config = dict(
    n_layer=9,
    d_model=192,
    n_head=3,
    n_kv_head=3,
    head_dim=64,
    d_mlp=576,
    vocab_size=2048,
    activation='gelu',
    norm='layernorm',
    norm_place='peri',
    norm_eps=1e-05,
    positions='rope',
    rope_base=403000.0,
    rope_fraction=0.5,
    qk_norm=True,
    attn_scale=0.193,
    bias='none',
    tie_embeddings=False,
    parallel_block=False,
    extras=['some layers without positions', 'local attention windows', 'value embeddings', 'hashed n-gram embeddings', 'an embedding shortcut', 'skips across layers', 'capped logits'],
    init='uniform',
    init_std_qkv=0.0958,
    init_std_o=0.0226,
    init_std_up=0.0958,
    init_std_down=0.013,
    init_out_by_depth=True,
    optimizer='adamw',
    lr=0.00275,
    beta1=0.9,
    beta2=0.99,
    weight_decay=0.096,
    lr_head=0.00543,
    warmup_steps=439,
    schedule='wsd',
    decay_fraction=0.61,
    decay_shape='linear',
    final_lr_fraction=0.1,
    batch_tokens=[16384, 32768],
    seq_len=512,
    doc_mask=True,
    train_tokens=146000000,
    steps=6127,
    dataset='wikipedia_en',
)
Each number is 128 + 32 x the weight over its row's rms, rounded and kept within 0 to 255. Layers, rows and columns count from 0. Numbers have three digits each. The size before them is the row's rms in percent of the matrix's.

# layer 4 attention key, 192x192, rms 0.11, rows 87-101, columns 0-95
095:187100180078173157092117151075097123075115127114150173168117131102164073208133024150142106151047160129148128136150112098122100057121145132139092118121133098094110146132118112102159108158113167161146104114052101135132089098137100147146069138096099165108130134140135150097112150132096112112
092:139188142140072089142152161108129185126156142160115147073107101099129135118163083134089106035106093129156134104126171062194152140114119165171194123138078081108060143103146115097140052084101125104147036086117110183136121146100082118113154111106164170149161135114126114182152109113135111150
091:111124119090074115158151105151092147187101107141106152115194104121056147160144141121140137138147140100143131082092129134130171139175077100066132090106105106169089162145135092126110120117141142093138067086143141145144105174122089124154078115153186152106066133157103099192201120146077129205
088:142131177111165082153090174116154121145064142126146167107090127121095079132160117151163100147144110058117120081090130123164113080150097163148100093086129155153096128136091108166168094149119068164126152099134122230119097139129147116119140099091161163137150126134126158140115108133105104186
090:115146125137100113118159147145119141124124084167151198085108099152061136145145109100145128146106109127107142098085179104119110132180100149139163051051092134115122094158098102065080092140132128088108092106167162179132111174116115120136140098142172138153059069093090120144131162139146083142
091:131149108177176166109158153158113106108121109102177150083076154111146098190049104127124132148078145135106118148131078181107142133150107154213103100104144167136126128145141118104099143105149102094109149159082160143137124122142116193141102112131148070122148154095107092152116176155113073135
105:159143155065096147044129142163155133063193149127194137129128160102065095197094066140102159158130131144132195109162120124139102128127125126110126144136073104067133175107115116097119153158096125105032102168100122085137130044117120172119141179142150136093093155124131117166166156127109155079
089:139093127123121164131124122127073112113093124075148181156063110128185093105112111085139107148113110146138081159142097125096129046199161104172109097168180171119086071165103112171111138148165202178133144178125105185164116154104145108101115145158043156182139111174139122099095114103157116128
085:144093137166113126083091103158117138047111165135137186081097058161174165175161147149106119107136117155163175094124156122167148119060120130154117135144113076204144096099163082118094109152120171180108119116128098143143133137135108178136123124078107083115088107090104098193184172057160154125
095:138106165147082141129139133151116124056142174106164168111200069126073140133176155101095144156145094127136181084162088200163150123091107165184090107140088188101128129177048094139123105180144146110189104095105105130168098175129077147164083080125129118149053103065053123189177108087091103151
088:134120137071169184093099153074139132132073130122136159061132155064130084111160117103139076179160045106100167125131155125089103099161187122120091070086103188078079122132062104103134158161122123134049170087140073127106141124170163119109147102152116152143088146109124133107146094156140113138
092:069115166123119073099121117150157031108104179144133093117136142134134079124119125122139139105122164149111184084142155168156105107053140162156178138116077150093149152152079131042137094147099098113158144100131134083075129142129121166099160097055140145098053116113109150112194142124135064086
093:156135074128144116168069157125164137157117155151142137122147129131095118074162148160150138162143090162122149127122110112097166157083125131147070153138153099134151115128131137177176125130150119170158179106148079115177130147161105180110158154159117131134130148080107136174111125120169117094
090:103135114132132094167087181109099101132096054106124156146108196089165155130146178166115158092086125188084123191118130099166153162079136139078164154161124126146130102124146178118098110092134178187147113178121142108148052120094148161099123109109064102064119105103146132114202127145131128167
081:142120111157121153089116151126105105122126105129122080090135141123098169130097124076200119148081178201115149171164087145136154116112129143184129122102141106169118106119140149123156117129180107149098137141108104106075117108148117153118098130116109193094176147091103095073098224176126087099
# layer 4 attention query, 192x192, rms 0.115, rows 88-101, columns 0-95
096:108103095105158142125115165180092137105107130122233083097073146076130178164118127108123096105145149114127168097111082117134136108204144141152110131163094163185094147125100117161150086075166125091156159127149098083136159195088136116116133113137129125115155164123126107164159135148131133170
095:135139159152152130110139140151162132142094139153155124139116113137183112117096162105117119117152168142161145140113149138153116142158094128183111169144134132078180131165152056076170145126146097109154167145129070185056182133093120168115164115177095110136112190089103067138140087125135152152
097:128110210147104041147203141177124179129093185172116086106127168116124164115133117121109041148118194084166109115120094177133135150130111123101137129112145140142093134115090107107061137090172092212058144117158131130128122142156100166150170118157104147154094132118133064133131086076165111155
104:133159150131189071128117189152174080157113191079132064141118101083116135130098201121155166113140171098189136094115095093184144150105102109187131160145138112099093164126103073107110116120133150141141100146093099146100162167150114132130178114170076069134160178161158096125127120132087122157
108:131102113161096140076143112154091120078141152113106138117173069122135075127128133097089155175134193116175112142132097117099145182050124178088131116122139106138204219133138150054208144131083166114088136153101162102137119111059145170153111112172130129157104087187163129135121111075114084109
105:115067150095170117071118106182115119075119137175109120115163154165118140128125096077162129129090097119161173129098104125145088133114146102169115163182136077182187119119160183124155150122105174060080158146145138122126133044104131171173062161077116122134151076146149173109150140106047149112
101:132127110173130078145111171162153081116149102124143151123108102176130059162161098107096174128134148118107146103115107111103123097122148130119171154094170205170109032120114129135102099034080142159160175134086113112132093181104168123119143135126156120148126112185186190141085109127138150130
092:087172117111073155073067154120169089122123202124131088146081167104125103164128142169118091137129095085111149185110114128194139111172156210127134124143082116104144139129127187159140125124115129110095103106112075133159122054180123105160105145158118091128143154114113122127103116094147143130
114:152169150155128098157139134137142133139077188175108079132140149113039130119136222201101101128136095117111130152168131116150173157088100146142025172175095106100125146168125133152083117094121071127149158141146089128116130105135085185129131128137112073069132190058116121114127083106116124163
101:142156192123156089116179144139132067155161160183090137090172144102118171122120174108190093122110152093126114098096058142156126106142136074136112131133069125115131143114141116096060132137125141169113150135095103169146073112097084181177122164122098067144134134157095067134153120140081127161
099:098124096103154153121146125141095111157085162150077146155155172093053145099096181182154093141173112117120140117149114084151175110098131129118112081152126059159178167114121149123159125132118157105091116148081141144167097143183128182162101141096088164089120149126095068171171139176049141134
093:081201112121041127079116128123092176091170149161220123109105144125163207118196125168163144138136142116142098120096177099184162116126133167059154088098075149094148131122081150167097084119142109132097114103158154084076115105123088132129128135060162136177106158097102190118131104077100110129
097:126189135125101132169141188108120095111078043110160120104064202113046147159094156112114159118116151116164127143156180103079161132140163130073106102108114101110210115160132080141194140119092124108197153120118127167111169141150125095129107125125160162123114096090163123177098154128147119056
086:111106185122133117089127105096114125101130105155165104165087101090166065148173132147148142143102166161084105158141133102062147106098099129069103115125134148080158068120119135080164124088132169095154123141110155090127155051117104105111125103126143143104145163136172150083078173154131102110